Weights of a small transformer language model.
Size: 13 layers, MLP 768 SwiGLU, vocabulary 14130, 26.9M parameters.
Architecture: RMSNorm before each block, rotary positions, no biases in attention or MLP, untied embeddings.
Each number is 200 + 30 x the weight over its row's rms, rounded and kept within 0 to 999. Layers, rows and columns count from 0. The size before them is the row's rms in percent of the matrix's.

# down: layer 8 MLP down (transposed), 768x384, rms 0.0696, rows 534-557, columns 0-95
# gate: layer 8 MLP gate, 768x384, rms 0.0916, rows 535-558, columns 0-95
# up: layer 8 MLP up, 768x384, rms 0.0969, rows 535-558, columns 0-95
down534,108,176,186,156,178,168,173,225,198,199,140,161,145,182,218,176,205,158,219,136,184,176,167,177,243,181,270,183,186,212,187,155,177,223,199,196,227,215,232,231,211,201,256,210,155,245,233,144,179,230,235,159,228,225,206,229,202,221,202,221,192,247,176,179,145,233,227,250,261,214,232,159,198,186,217,184,215,174,216,165,198,195,163,184,182,211,194,268,196,225,186,177,200,159,216,185,147
gate535,105,172,234,183,210,232,215,246,199,176,158,109,145,205,190,226,180,215,181,168,149,218,176,186,248,246,178,195,240,220,221,192,210,201,188,192,201,142,231,141,235,189,208,207,235,187,218,205,228,223,269,137,170,232,227,197,209,228,114,212,222,176,217,209,190,184,209,195,209,220,197,183,208,226,227,210,141,171,205,217,184,244,208,133,212,197,200,192,264,232,215,193,172,201,218,224,192
up535,108,167,188,200,244,209,221,253,170,191,165,171,208,231,245,174,177,181,207,138,182,205,162,233,221,227,223,203,246,214,189,152,250,215,210,206,255,249,162,177,215,210,128,216,187,184,170,244,208,179,202,153,186,225,251,231,212,178,221,191,290,217,240,187,215,219,158,162,234,182,226,189,212,172,242,158,179,214,242,211,216,136,209,230,160,196,230,217,248,188,238,187,199,214,190,169,171
down535,107,238,219,172,209,163,264,199,295,119,189,184,214,255,247,214,243,176,240,197,157,211,184,224,125,184,195,226,206,220,250,215,150,179,198,219,172,194,161,175,178,214,213,226,225,165,175,183,199,189,235,214,202,244,209,155,150,219,166,222,186,207,236,231,247,197,221,179,205,185,143,182,209,198,160,218,163,196,172,226,211,156,231,256,199,221,182,177,189,173,200,221,230,231,199,213,145
gate536,086,190,216,185,147,142,194,153,208,178,173,222,201,195,212,267,221,238,227,125,289,194,194,193,176,197,215,183,155,203,149,204,209,225,236,239,179,242,148,169,290,173,198,183,192,182,173,185,186,169,158,175,235,199,186,201,210,221,176,186,146,215,182,211,236,220,190,192,214,208,192,192,189,223,213,180,202,182,163,206,181,244,176,194,248,233,202,224,213,199,152,201,242,207,193,164,217
up536,095,216,198,182,199,183,192,196,167,150,154,222,228,215,178,122,196,193,243,210,221,257,205,205,257,208,181,210,209,253,244,221,202,200,214,207,191,176,222,176,147,194,197,160,233,224,188,208,187,231,219,220,206,212,245,253,141,188,211,202,250,177,202,175,223,153,212,195,175,182,190,256,239,205,202,148,160,203,261,226,215,124,193,167,168,227,230,181,219,245,232,218,209,209,189,225,206
down536,091,240,175,94,160,220,158,166,177,188,244,159,146,191,196,202,157,151,227,230,226,191,205,194,185,157,183,201,228,223,180,208,236,216,194,205,193,203,171,171,234,226,207,209,182,163,225,205,205,318,232,204,162,203,209,246,175,226,232,241,191,284,194,236,177,173,203,212,216,160,185,212,156,173,210,165,257,170,195,270,181,147,242,174,236,174,197,187,184,206,183,153,211,211,242,150,209
gate537,099,205,220,254,240,238,238,193,201,175,174,165,184,175,158,204,134,170,194,183,229,204,246,223,209,169,215,167,216,230,245,161,263,273,230,214,182,194,193,217,259,229,167,164,196,206,213,225,193,167,175,231,190,176,187,240,186,198,231,195,158,161,204,182,183,202,211,235,192,125,196,224,220,241,148,190,202,205,243,186,233,228,158,230,232,188,207,186,185,234,192,213,179,216,195,206,174
up537,100,207,233,186,192,185,225,151,192,223,191,192,175,209,188,200,163,206,188,228,226,202,241,235,208,139,203,227,220,201,228,199,187,187,218,194,155,147,199,206,166,243,132,194,155,165,225,228,204,190,241,185,183,195,207,236,210,225,155,217,171,165,202,178,208,174,169,170,191,177,195,227,214,196,158,234,200,211,239,255,254,164,209,253,180,168,227,203,163,269,233,234,196,207,143,204,179
down537,103,221,221,201,182,243,213,200,250,244,176,173,247,202,169,168,169,151,205,203,190,201,212,157,198,178,170,210,259,211,197,258,216,212,186,209,199,228,169,220,181,245,168,174,185,208,196,243,188,256,177,218,174,178,222,160,178,167,174,228,242,204,166,159,162,215,176,188,215,189,196,190,154,170,210,242,179,180,210,185,240,270,196,236,214,175,206,148,223,220,260,206,171,182,177,202,185
gate538,106,197,234,147,213,212,185,240,218,178,243,191,137,170,233,242,265,186,207,188,268,207,228,216,205,195,197,208,155,194,150,174,175,162,158,209,194,188,229,184,197,183,258,169,146,150,159,147,212,145,265,174,149,169,136,171,213,179,217,163,181,237,154,176,212,276,141,188,171,161,228,193,203,175,170,212,188,189,218,230,150,226,222,199,202,195,216,173,179,210,264,198,165,232,219,177,211
up538,101,269,205,196,252,179,163,180,139,259,171,184,273,143,199,217,189,240,164,210,192,161,181,216,232,201,198,187,297,196,194,217,228,146,222,192,230,214,144,196,241,233,192,160,216,209,210,177,247,197,137,203,227,212,218,226,199,151,176,176,182,191,188,180,221,181,199,188,225,190,214,197,192,231,183,167,210,207,240,173,147,191,171,175,228,225,157,254,205,179,207,153,187,174,196,202,168
down538,100,224,215,132,226,205,218,179,133,212,244,170,223,197,231,225,175,210,166,242,214,163,163,202,234,211,124,193,175,168,281,168,184,239,140,209,195,220,198,223,139,229,191,198,191,140,205,188,191,212,194,244,159,184,224,234,196,163,251,236,231,255,183,242,179,202,211,196,187,213,222,211,199,204,180,202,195,156,237,204,173,192,205,175,161,266,192,193,153,187,173,222,252,197,247,190,185
gate539,107,145,226,181,216,179,159,202,218,225,197,187,197,192,198,185,215,226,253,190,219,154,187,169,207,177,176,215,210,254,231,230,227,232,202,155,195,222,224,219,171,185,217,162,216,276,217,170,185,202,165,151,182,215,148,220,197,174,239,255,252,112,247,186,171,201,242,223,186,229,215,195,204,256,210,227,194,203,186,196,202,259,238,184,208,182,236,190,223,213,231,173,234,185,188,207,189
up539,102,194,172,214,171,199,197,254,204,228,198,187,207,209,202,201,186,200,219,234,224,177,188,254,192,155,195,212,194,222,206,199,165,188,203,236,198,141,142,199,259,204,201,259,135,179,213,182,209,227,136,163,198,170,228,159,208,188,199,226,187,188,192,217,235,181,264,141,223,189,250,187,178,190,180,271,214,243,237,162,257,228,243,205,195,140,230,218,198,278,190,181,196,200,202,184,225
down539,103,248,152,213,265,201,177,237,180,135,200,160,182,212,190,224,227,164,221,191,208,138,232,189,217,239,215,134,172,190,209,146,159,205,236,248,193,167,172,277,187,218,206,193,184,187,231,187,231,210,181,203,213,161,180,242,178,170,185,196,194,209,199,197,217,201,184,194,181,171,178,204,260,212,176,259,158,191,178,226,229,218,208,155,235,202,171,240,249,229,233,202,173,204,187,183,202
gate540,101,185,205,206,217,215,200,215,225,238,193,230,234,232,193,169,212,197,223,155,210,173,211,155,218,171,246,208,185,202,150,209,188,235,188,170,199,161,249,241,222,261,195,208,187,200,150,152,170,218,204,202,212,196,214,199,220,189,196,244,175,209,219,167,209,256,222,172,184,213,220,221,190,198,232,223,229,203,210,220,229,249,204,208,224,183,228,178,204,200,231,191,217,205,162,168,203
up540,105,176,188,188,275,214,233,204,156,177,213,203,223,177,254,228,191,246,201,157,196,169,178,170,174,135,194,217,242,218,200,182,167,175,194,197,172,226,181,214,187,283,269,198,203,183,191,200,210,191,226,203,203,195,180,176,219,189,260,226,194,154,212,129,172,179,212,174,186,188,193,203,226,174,153,194,145,161,149,185,207,262,177,200,184,207,232,152,166,227,214,178,259,266,242,191,191
down540,102,234,238,186,226,201,159,231,266,224,189,195,181,220,206,157,199,241,179,216,195,205,133,240,198,150,204,189,213,211,169,194,170,216,183,233,141,163,240,185,226,228,168,179,200,170,197,192,240,193,133,195,223,234,190,146,177,176,181,247,215,218,185,198,231,129,215,227,200,179,207,232,154,157,158,233,179,197,221,153,194,153,204,193,232,195,182,238,231,156,211,174,175,252,220,152,185
gate541,099,240,216,138,155,188,221,238,212,178,221,263,145,257,192,209,165,202,231,165,187,242,247,171,192,193,209,198,209,244,132,216,210,206,202,210,202,191,247,181,193,195,204,159,238,206,219,210,158,205,178,227,131,162,191,207,196,191,186,200,198,176,172,193,208,268,220,225,206,170,202,180,224,223,174,214,176,221,225,136,230,200,197,237,154,255,156,170,237,203,135,236,184,242,221,236,175
up541,101,195,196,165,204,234,223,196,230,226,164,284,204,184,227,182,261,217,224,216,159,188,194,208,186,188,231,217,210,214,207,215,207,205,243,191,191,198,181,159,179,204,146,148,196,191,260,227,157,153,182,201,160,146,172,121,233,204,230,218,202,237,198,197,245,245,208,243,198,201,164,176,180,199,147,239,191,207,190,224,203,189,258,190,223,177,199,179,151,184,184,235,155,196,222,212,201
down541,099,174,215,201,193,229,207,185,210,237,181,199,221,139,139,221,188,199,184,307,243,233,218,191,251,249,141,186,248,202,246,218,199,198,199,248,244,220,177,209,205,178,232,147,194,176,220,200,176,199,190,216,178,223,207,193,209,232,191,155,134,198,192,189,199,211,145,219,252,238,227,185,241,201,187,254,158,200,192,236,172,239,151,153,207,235,265,187,187,196,190,172,184,236,197,244,213
gate542,106,152,210,249,175,220,227,200,129,260,182,158,243,164,188,213,212,184,181,186,172,253,182,171,210,232,228,176,191,229,194,205,165,204,171,192,129,169,212,144,215,229,215,198,210,194,207,198,200,170,227,165,170,183,213,147,213,148,202,209,221,187,211,169,222,177,194,260,262,179,226,162,174,179,284,197,189,188,252,215,155,224,213,249,272,163,149,200,210,178,201,222,152,168,191,183,244
up542,104,160,140,226,264,201,193,256,162,206,174,225,197,209,273,202,143,167,210,186,198,213,235,229,188,190,186,232,203,184,253,213,186,176,239,207,213,140,215,185,193,198,220,192,177,220,230,194,231,219,212,179,243,146,248,215,191,206,231,220,185,163,151,154,214,205,179,228,166,171,150,244,287,193,221,169,159,169,209,203,236,165,216,199,195,243,259,180,207,168,162,221,184,194,194,156,228
down542,101,214,185,157,186,214,201,209,176,177,233,146,207,158,184,163,203,180,218,123,221,194,167,204,182,141,192,160,199,225,217,216,230,206,157,197,175,214,172,207,240,185,219,222,172,178,217,213,221,215,184,195,232,253,143,203,221,241,234,200,178,228,155,208,198,236,181,172,134,161,232,206,235,190,137,179,139,209,220,193,172,201,162,176,197,173,198,216,232,181,237,193,240,213,213,160,202
gate543,106,227,209,241,197,193,226,217,153,274,190,156,221,206,169,202,244,207,201,176,205,175,222,212,193,211,182,216,208,207,222,209,200,183,196,194,230,206,216,228,227,218,213,164,213,239,214,219,223,164,198,195,211,193,200,191,222,247,224,242,130,225,182,178,195,205,221,217,149,153,184,235,174,262,220,234,193,254,199,196,183,193,215,233,216,208,205,223,143,242,251,243,136,181,190,249,196
up543,106,182,199,230,199,214,150,226,219,236,180,201,172,176,181,213,193,203,167,175,233,194,213,173,180,211,178,218,248,211,170,233,220,206,217,223,205,204,173,220,208,247,264,163,270,239,178,149,221,211,214,174,169,159,196,178,192,234,233,196,162,178,204,168,220,231,223,213,171,259,202,197,212,203,194,195,232,208,173,216,173,188,160,137,202,212,229,226,241,173,202,183,216,191,239,169,207
down543,107,235,204,205,180,278,243,183,195,217,188,228,170,206,193,243,232,189,196,166,180,188,173,227,231,230,154,187,250,202,193,201,162,200,259,195,232,253,123,222,235,266,235,212,233,186,167,198,208,156,226,187,224,186,181,181,190,230,284,191,170,133,187,158,224,216,254,174,169,223,235,208,234,193,188,220,226,130,186,187,195,189,219,188,158,182,210,228,183,247,211,163,200,215,205,222,235
gate544,099,182,165,215,199,196,188,195,215,189,197,170,150,195,252,201,220,216,208,195,191,199,187,149,214,197,209,214,240,198,172,245,245,206,233,206,214,191,192,173,223,257,191,174,203,206,193,195,267,185,161,189,219,175,220,148,211,199,205,216,212,203,237,234,225,228,202,183,212,142,202,231,220,222,131,217,178,216,276,259,214,239,171,194,197,213,182,208,158,157,227,217,213,187,211,218,189
up544,100,180,266,191,211,195,242,239,167,245,263,217,236,232,186,197,232,199,190,221,244,197,196,192,279,223,162,195,216,190,176,163,169,185,136,273,169,161,203,211,230,162,150,156,199,201,203,202,114,250,243,178,189,170,175,197,212,228,214,239,199,196,176,245,176,184,175,192,192,223,146,177,248,160,224,152,221,197,176,214,193,211,205,175,199,239,206,146,215,220,159,171,229,171,175,207,187
down544,100,218,265,211,224,278,255,150,191,211,165,197,225,212,222,170,205,175,191,239,170,151,207,203,204,146,224,160,216,211,200,186,181,204,170,224,174,269,240,235,179,175,144,206,170,218,179,210,203,193,208,206,214,233,175,228,215,193,166,207,209,178,218,242,159,219,154,181,176,257,165,184,182,215,199,180,212,180,159,250,247,215,182,226,195,222,235,174,164,238,270,174,212,208,177,217,189
gate545,113,217,202,244,226,181,202,134,192,203,186,236,177,176,225,220,167,221,178,148,142,233,191,173,179,169,187,158,233,147,210,229,186,194,187,230,201,182,136,193,155,253,153,158,259,182,187,214,212,197,204,178,188,217,232,204,189,206,229,194,158,246,268,266,211,230,255,269,170,225,255,170,196,264,237,198,236,194,214,231,195,238,250,210,173,190,229,185,202,212,238,188,214,235,266,174,232
up545,106,200,237,175,219,221,189,216,231,206,196,244,247,120,239,227,155,207,269,209,173,162,199,220,172,179,271,199,240,293,207,156,190,160,237,171,190,216,156,221,205,232,205,251,164,187,196,133,228,200,178,194,167,209,189,176,193,212,137,185,177,189,198,161,237,261,234,205,192,180,199,169,191,202,121,206,232,194,227,196,210,192,182,234,149,172,232,229,242,211,198,197,222,194,198,191,206
down545,100,165,199,180,188,208,155,187,192,184,202,254,201,148,204,189,221,177,234,175,159,202,188,207,261,197,216,226,204,215,215,221,159,267,254,177,218,208,191,243,196,216,199,219,245,202,200,206,127,176,158,206,144,179,268,156,203,170,225,190,183,175,168,180,229,159,229,255,200,199,229,263,207,165,190,225,206,228,210,157,204,214,241,185,202,217,198,243,182,179,239,181,227,186,119,208,165
gate546,101,231,207,176,218,231,221,234,225,205,199,233,185,203,185,216,200,190,192,167,200,202,179,159,203,166,162,203,222,142,243,195,209,166,166,178,226,192,174,275,188,203,166,229,217,225,219,183,180,174,187,189,245,165,218,190,151,196,157,204,171,192,275,188,184,185,190,209,206,203,262,197,187,201,243,197,190,222,236,181,206,240,207,142,220,168,227,182,215,223,157,204,276,140,218,202,179
up546,101,227,187,162,198,278,175,200,216,208,192,200,271,226,200,207,199,188,238,208,236,210,198,248,218,175,224,201,166,237,205,194,203,221,222,188,201,202,207,212,222,218,147,185,217,230,224,212,199,178,206,147,192,195,192,222,215,215,202,208,188,148,171,260,177,238,222,184,154,194,168,204,210,162,159,188,199,220,213,238,131,201,210,222,234,173,217,242,214,227,231,237,138,185,174,248,259
down546,104,203,226,147,174,222,176,183,225,189,128,210,204,111,164,210,187,212,166,179,193,238,221,267,219,196,242,211,222,232,199,163,214,157,211,185,192,242,213,179,232,236,228,159,212,187,233,247,160,220,193,160,184,215,218,238,156,201,212,218,182,181,203,186,194,229,204,204,227,211,242,181,167,242,177,210,170,184,218,199,210,199,206,216,204,144,168,222,180,153,178,256,217,227,181,209,219
gate547,103,156,233,198,184,213,228,160,157,238,201,255,228,197,229,219,142,184,130,173,182,240,193,215,251,199,269,229,166,201,157,181,238,211,106,197,184,233,195,176,271,219,227,221,212,197,234,242,180,184,227,175,226,189,191,173,190,189,168,296,210,230,175,171,167,175,153,195,213,193,193,240,194,176,187,183,195,233,213,204,176,190,143,181,188,176,193,188,233,175,199,222,186,260,164,189,218
up547,105,231,187,228,185,136,194,196,180,177,182,180,240,169,195,245,229,208,180,242,203,245,202,234,181,174,216,186,236,189,233,212,251,124,124,206,217,276,212,157,215,211,199,260,198,195,176,157,262,185,194,205,207,161,225,243,193,174,209,214,258,184,213,205,164,134,244,206,232,232,185,255,231,225,235,194,197,228,224,206,253,244,228,174,246,217,226,214,183,154,194,225,172,166,157,224,183
down547,107,225,199,165,190,136,236,258,182,203,214,217,157,182,206,168,228,191,227,229,206,221,201,239,200,221,237,145,230,147,198,207,169,233,229,212,211,115,191,219,229,134,157,227,226,174,192,165,142,182,232,189,229,165,194,236,211,250,262,165,230,218,213,182,175,237,221,209,245,138,207,185,176,255,235,221,221,181,198,161,233,205,222,224,189,195,195,209,181,219,190,281,200,196,184,195,225
gate548,097,210,203,164,211,180,175,155,189,257,165,189,241,174,179,188,205,204,179,216,194,252,229,259,247,172,170,246,209,210,218,172,235,180,208,242,254,217,219,206,168,235,196,173,164,177,207,256,209,215,228,176,168,223,205,180,207,210,179,179,279,260,199,211,174,205,143,188,199,213,249,160,250,214,203,160,165,246,222,175,192,175,215,216,189,178,167,284,205,246,201,150,171,240,219,167,204
up548,095,211,257,194,239,164,176,223,181,258,256,194,185,158,214,172,188,214,230,174,146,138,185,220,210,184,190,216,220,188,151,185,181,190,235,201,211,179,173,223,199,180,176,236,197,184,157,205,195,243,250,190,158,196,282,203,188,141,227,161,172,201,209,170,166,210,206,194,229,201,163,172,246,169,191,175,187,127,254,203,240,143,191,195,168,158,208,239,181,209,182,186,170,220,190,192,230
down548,100,148,176,231,136,222,194,208,187,199,160,233,227,222,248,242,231,210,200,239,225,177,184,198,201,131,228,198,192,168,253,202,161,175,161,183,177,143,203,223,216,223,194,210,193,209,235,111,166,197,233,242,241,219,246,161,213,197,200,197,221,232,187,235,165,214,226,184,186,233,244,218,160,164,225,199,228,186,178,209,200,270,227,237,208,204,176,186,213,169,226,223,231,207,142,239,181
gate549,096,223,257,236,175,212,169,213,214,151,220,199,201,215,210,219,231,191,197,186,216,192,254,186,192,180,214,199,247,249,161,201,154,209,154,190,260,167,174,219,166,201,198,174,141,250,167,194,209,258,195,135,180,153,258,205,210,249,165,214,243,167,210,187,185,225,243,253,220,163,192,190,178,210,246,176,225,258,258,199,201,182,182,205,171,190,198,214,208,218,241,211,163,210,223,218,177
up549,094,184,193,205,178,182,168,247,174,218,202,158,210,160,207,199,180,185,135,170,222,228,198,172,200,204,177,214,198,207,176,156,141,181,195,167,220,246,183,217,198,201,162,183,185,252,200,173,222,255,193,137,208,198,266,233,217,242,214,260,245,209,235,197,192,264,237,256,198,189,151,214,194,206,222,149,195,215,200,223,205,165,208,179,195,204,184,169,158,219,218,152,229,178,231,190,205
down549,095,203,216,181,191,223,197,167,203,173,216,173,229,242,219,171,183,157,159,117,182,190,186,220,238,196,219,207,207,192,187,153,230,200,189,134,244,180,148,240,225,220,266,204,171,226,241,195,270,182,135,204,195,213,195,219,184,253,173,208,183,191,227,218,157,201,214,223,228,203,261,202,173,212,191,166,193,235,173,192,176,193,123,212,188,198,209,240,176,222,156,235,182,197,150,161,214
gate550,089,259,208,193,226,189,224,210,184,255,186,256,208,199,190,225,209,268,228,182,261,226,189,150,219,133,191,227,228,246,127,247,188,160,206,227,220,241,223,194,187,183,200,242,156,201,210,229,145,194,271,240,236,199,190,173,189,215,191,213,212,233,221,206,225,205,210,232,206,226,190,242,219,223,168,184,174,250,202,184,231,200,190,165,184,264,166,223,221,200,176,173,220,207,235,220,219
up550,098,185,198,180,240,225,218,218,215,241,163,233,213,198,151,218,204,210,212,222,158,166,144,230,272,217,134,175,238,167,119,223,204,180,188,220,196,219,221,199,185,202,163,238,153,236,206,174,162,259,189,229,208,212,169,212,208,194,172,255,213,218,182,223,133,224,211,214,175,205,188,206,229,244,183,197,181,217,190,191,231,190,225,174,211,149,276,167,169,169,219,240,220,177,253,188,228
down550,096,157,191,255,252,227,212,192,178,181,190,193,198,230,212,241,239,214,196,184,187,173,254,185,220,189,147,206,235,188,191,206,206,170,199,243,183,190,256,226,182,199,189,187,164,140,200,207,165,194,181,205,197,192,214,250,227,193,239,190,160,177,233,236,194,251,188,177,203,170,172,197,210,221,211,172,173,222,275,208,239,216,182,204,190,199,269,173,136,209,209,247,173,200,214,231,221
gate551,106,261,198,251,270,235,195,187,145,230,152,236,211,197,193,186,212,255,170,223,191,176,190,192,245,220,202,221,167,204,267,208,200,231,175,212,188,218,167,213,226,176,205,180,216,176,156,170,155,97,173,176,177,128,210,254,184,181,233,191,166,203,189,222,235,221,220,213,231,154,209,206,229,195,218,243,185,220,213,238,240,190,220,189,183,227,231,181,151,148,225,172,181,193,229,190,210
up551,106,229,203,238,247,166,184,205,158,215,172,300,159,169,238,154,158,231,211,189,209,205,152,198,194,204,172,207,163,215,206,238,207,231,170,215,225,232,181,235,248,163,165,167,215,207,190,186,176,187,181,224,198,204,140,194,177,196,267,188,192,232,197,219,192,182,201,150,219,161,191,215,209,216,218,240,186,202,221,242,178,218,245,177,172,149,183,187,200,199,251,183,226,168,236,214,241
down551,105,157,177,186,214,189,188,192,199,199,145,218,193,190,152,160,192,184,192,241,225,159,233,184,216,227,191,178,219,183,206,202,219,259,183,191,189,217,180,207,227,214,260,177,100,234,231,233,225,198,212,222,179,173,200,214,239,192,190,191,208,199,197,187,166,225,231,160,184,223,205,191,213,232,227,205,260,154,186,158,262,188,216,179,219,199,268,217,229,213,216,220,190,191,216,225,175
gate552,111,252,210,198,191,170,179,157,211,231,206,192,226,249,202,167,188,184,174,151,272,219,164,183,173,200,193,177,229,191,165,161,255,209,199,206,166,247,251,205,224,233,200,229,234,226,207,165,189,206,177,189,207,208,206,207,207,189,221,207,195,260,152,212,237,210,232,197,146,188,190,237,210,223,256,137,194,178,199,205,200,235,182,211,252,127,150,249,197,226,209,225,209,167,212,247,154
up552,105,207,225,208,176,199,187,172,176,199,220,217,205,170,210,179,221,217,293,200,200,237,191,182,234,247,155,204,257,170,205,210,185,217,176,225,212,253,244,229,177,203,198,232,206,229,124,183,178,231,180,210,197,206,206,192,210,217,237,253,180,165,160,210,231,202,254,157,197,137,195,214,223,223,199,183,211,211,204,200,206,195,197,240,223,214,222,186,187,184,226,209,204,243,205,217,210
down552,105,160,185,194,230,187,233,190,199,226,202,169,248,211,150,245,221,194,256,191,213,231,227,221,151,231,208,167,229,142,205,191,172,199,220,191,219,220,256,192,162,223,184,171,197,181,182,204,147,171,191,177,230,207,217,220,248,255,225,170,209,165,154,224,181,136,136,182,169,242,199,204,171,206,208,221,188,162,187,201,190,223,165,211,197,206,211,156,166,181,198,214,240,184,211,245,177
gate553,103,188,165,168,197,210,200,205,133,166,197,221,161,210,221,211,187,163,211,185,222,159,195,147,172,254,239,184,141,185,184,238,200,167,177,181,196,179,209,156,204,252,257,185,230,277,220,221,201,189,216,220,207,210,162,127,173,236,225,221,195,222,196,246,243,188,220,186,147,146,236,197,183,166,189,200,155,225,191,205,187,212,234,183,139,216,186,207,167,162,153,145,223,218,172,231,232
up553,102,184,227,210,217,210,158,164,249,177,190,187,212,196,197,182,218,234,208,208,184,154,238,245,221,151,141,189,229,169,172,206,146,199,218,180,264,210,220,178,274,200,161,208,190,136,174,214,260,200,228,233,195,205,211,225,190,159,149,157,171,214,190,210,210,159,204,175,175,243,121,179,178,211,235,195,186,204,140,175,191,202,192,233,214,191,154,181,201,237,163,194,192,173,242,145,149
down553,105,184,222,227,228,203,185,181,237,223,219,188,161,220,203,181,161,206,160,241,204,207,250,225,246,187,249,205,260,243,204,218,187,168,172,179,226,240,227,210,176,167,165,242,189,187,210,215,247,186,218,217,173,164,220,143,216,210,187,188,215,167,231,238,152,279,224,228,208,239,167,190,168,209,206,231,248,202,199,205,260,228,190,230,212,192,152,214,207,228,225,202,98,154,262,215,196
gate554,098,186,221,239,216,217,134,252,217,133,212,184,206,180,175,228,184,242,207,181,213,136,207,181,175,209,242,201,221,191,214,169,169,192,164,243,191,165,227,199,184,218,191,186,224,202,194,215,193,203,233,202,200,185,242,246,176,198,242,179,197,215,236,176,198,211,195,192,217,235,225,202,153,205,163,187,155,169,248,160,222,153,211,230,208,219,216,221,211,241,168,231,227,188,178,220,157
up554,101,166,228,214,172,211,140,212,239,193,211,174,218,226,173,168,224,207,232,142,175,183,172,193,273,182,193,176,146,153,213,173,176,127,205,183,229,144,223,229,149,176,185,175,214,223,200,172,213,196,216,182,187,154,254,197,174,156,200,212,203,186,237,172,203,183,217,172,192,183,226,163,161,162,222,229,125,237,225,199,170,190,255,221,204,268,192,234,189,215,187,219,214,199,193,240,184
down554,096,162,155,146,168,210,184,229,194,224,185,156,240,193,157,206,183,181,224,243,169,213,180,214,215,174,200,159,237,200,190,197,273,179,235,147,214,248,183,202,197,190,185,213,188,164,180,186,236,228,221,196,198,176,169,142,246,241,222,223,205,233,226,221,182,246,220,179,186,169,175,228,168,228,203,225,225,249,164,198,228,300,174,245,205,203,205,243,223,231,207,166,256,187,156,247,138
gate555,094,232,202,148,159,200,191,161,194,179,143,209,234,238,211,204,182,183,200,113,167,212,193,268,156,151,171,173,205,169,202,181,209,228,247,219,168,224,233,179,218,192,197,209,200,182,158,177,190,211,218,256,286,172,244,228,175,184,237,190,176,201,241,181,207,212,228,199,150,187,173,191,267,151,176,200,251,145,163,221,120,189,170,207,170,201,175,206,214,147,217,216,130,259,243,241,216
up555,112,196,268,239,221,205,199,224,212,224,130,174,221,148,239,237,233,194,145,264,218,193,228,210,178,209,211,203,165,222,203,248,173,215,167,223,216,224,145,286,201,206,160,165,180,183,241,222,216,194,203,210,143,184,149,163,193,212,175,205,181,212,208,218,212,211,177,184,210,215,183,198,153,235,238,220,147,205,217,147,291,148,213,251,233,193,202,196,180,195,229,211,235,168,218,238,206
down555,105,183,164,188,191,256,198,178,226,208,223,130,210,207,204,200,226,222,203,276,199,248,172,147,218,252,206,242,190,197,226,206,173,236,186,209,192,215,195,271,157,229,185,208,188,232,172,169,204,192,217,186,155,244,184,155,257,179,158,198,231,258,213,191,197,223,171,271,180,171,218,217,265,178,229,199,177,206,208,168,231,178,190,239,239,181,196,201,237,196,277,193,186,172,213,193,172
gate556,099,181,156,249,201,152,202,214,247,195,176,188,187,229,168,229,215,200,202,199,212,209,224,181,244,191,299,169,172,250,193,207,171,234,239,173,207,192,219,225,196,201,232,229,237,211,196,162,209,209,182,185,206,182,244,176,174,221,177,184,190,193,218,220,253,246,206,237,186,199,167,183,230,186,202,222,196,233,200,196,234,141,252,239,131,188,197,215,175,215,179,237,200,173,223,144,253
up556,100,155,165,172,182,225,182,197,215,144,241,248,173,224,168,216,185,176,214,143,213,188,207,184,160,203,252,181,282,168,222,207,207,200,219,190,173,153,195,204,194,201,211,228,217,225,215,238,227,220,147,194,216,211,199,165,228,194,211,128,156,193,142,175,207,183,213,247,201,199,94,186,201,220,235,184,174,165,160,179,270,146,236,194,129,223,182,237,170,158,190,219,206,136,210,192,211
down556,102,187,214,204,159,229,149,184,191,199,193,217,157,208,217,179,251,202,247,213,278,250,254,178,206,205,189,191,166,220,243,229,207,201,240,207,195,207,193,215,190,196,210,219,240,206,189,184,212,243,203,228,213,235,239,182,209,215,205,166,183,234,135,212,201,254,166,237,222,189,200,256,194,181,216,135,110,171,249,205,233,191,224,202,226,232,173,206,245,157,205,217,209,224,188,175,252
gate557,096,223,202,228,225,227,176,236,162,179,173,180,247,224,194,214,192,198,175,226,190,244,232,111,265,192,198,148,204,239,168,228,174,162,216,197,222,203,256,143,229,194,144,228,175,144,176,196,176,198,211,189,166,231,208,195,243,221,184,177,167,212,167,148,198,152,200,213,161,164,192,204,183,188,230,175,231,199,224,240,199,166,244,217,254,198,239,195,188,215,239,192,211,127,206,211,214
up557,104,193,226,160,231,212,191,198,122,161,199,134,214,153,171,245,251,238,159,239,211,216,180,192,238,261,221,213,226,244,169,206,218,213,221,211,186,241,211,219,214,243,174,240,224,148,181,190,185,205,246,182,157,212,239,204,212,226,124,131,216,178,199,248,150,182,181,156,204,134,189,182,195,188,235,168,167,229,218,235,242,229,171,232,199,221,186,166,183,134,207,196,226,184,199,105,202
down557,104,175,255,179,170,238,254,202,196,180,223,146,177,205,195,192,201,176,165,206,201,165,216,219,248,187,267,264,226,167,203,182,201,246,262,231,172,216,218,208,181,198,152,217,270,190,165,139,180,235,223,228,205,179,161,216,284,221,147,207,210,211,191,207,122,177,247,194,156,205,155,166,186,180,259,158,156,228,219,236,218,225,219,258,189,161,172,168,197,211,224,206,207,147,201,242,183
gate558,107,230,201,191,197,199,198,195,174,161,184,202,165,221,197,225,272,224,194,216,218,198,192,175,183,185,173,177,195,162,203,203,166,201,193,229,192,191,246,141,167,190,174,207,187,202,235,164,154,200,198,135,218,188,202,219,166,213,173,154,158,184,220,187,207,211,201,207,203,197,198,173,266,166,205,216,223,217,205,187,241,223,241,161,158,202,216,208,163,218,170,167,191,226,177,164,214
up558,107,227,185,246,177,184,197,175,229,238,218,197,225,209,206,207,211,195,191,153,229,172,188,138,275,199,232,188,262,203,186,182,228,234,224,217,256,250,174,174,159,214,138,231,179,193,188,246,253,179,196,227,176,225,193,201,208,196,147,270,187,207,277,202,212,211,247,259,267,223,189,242,148,164,165,262,199,227,193,137,179,191,193,239,183,223,192,180,243,201,134,175,242,226,162,223,200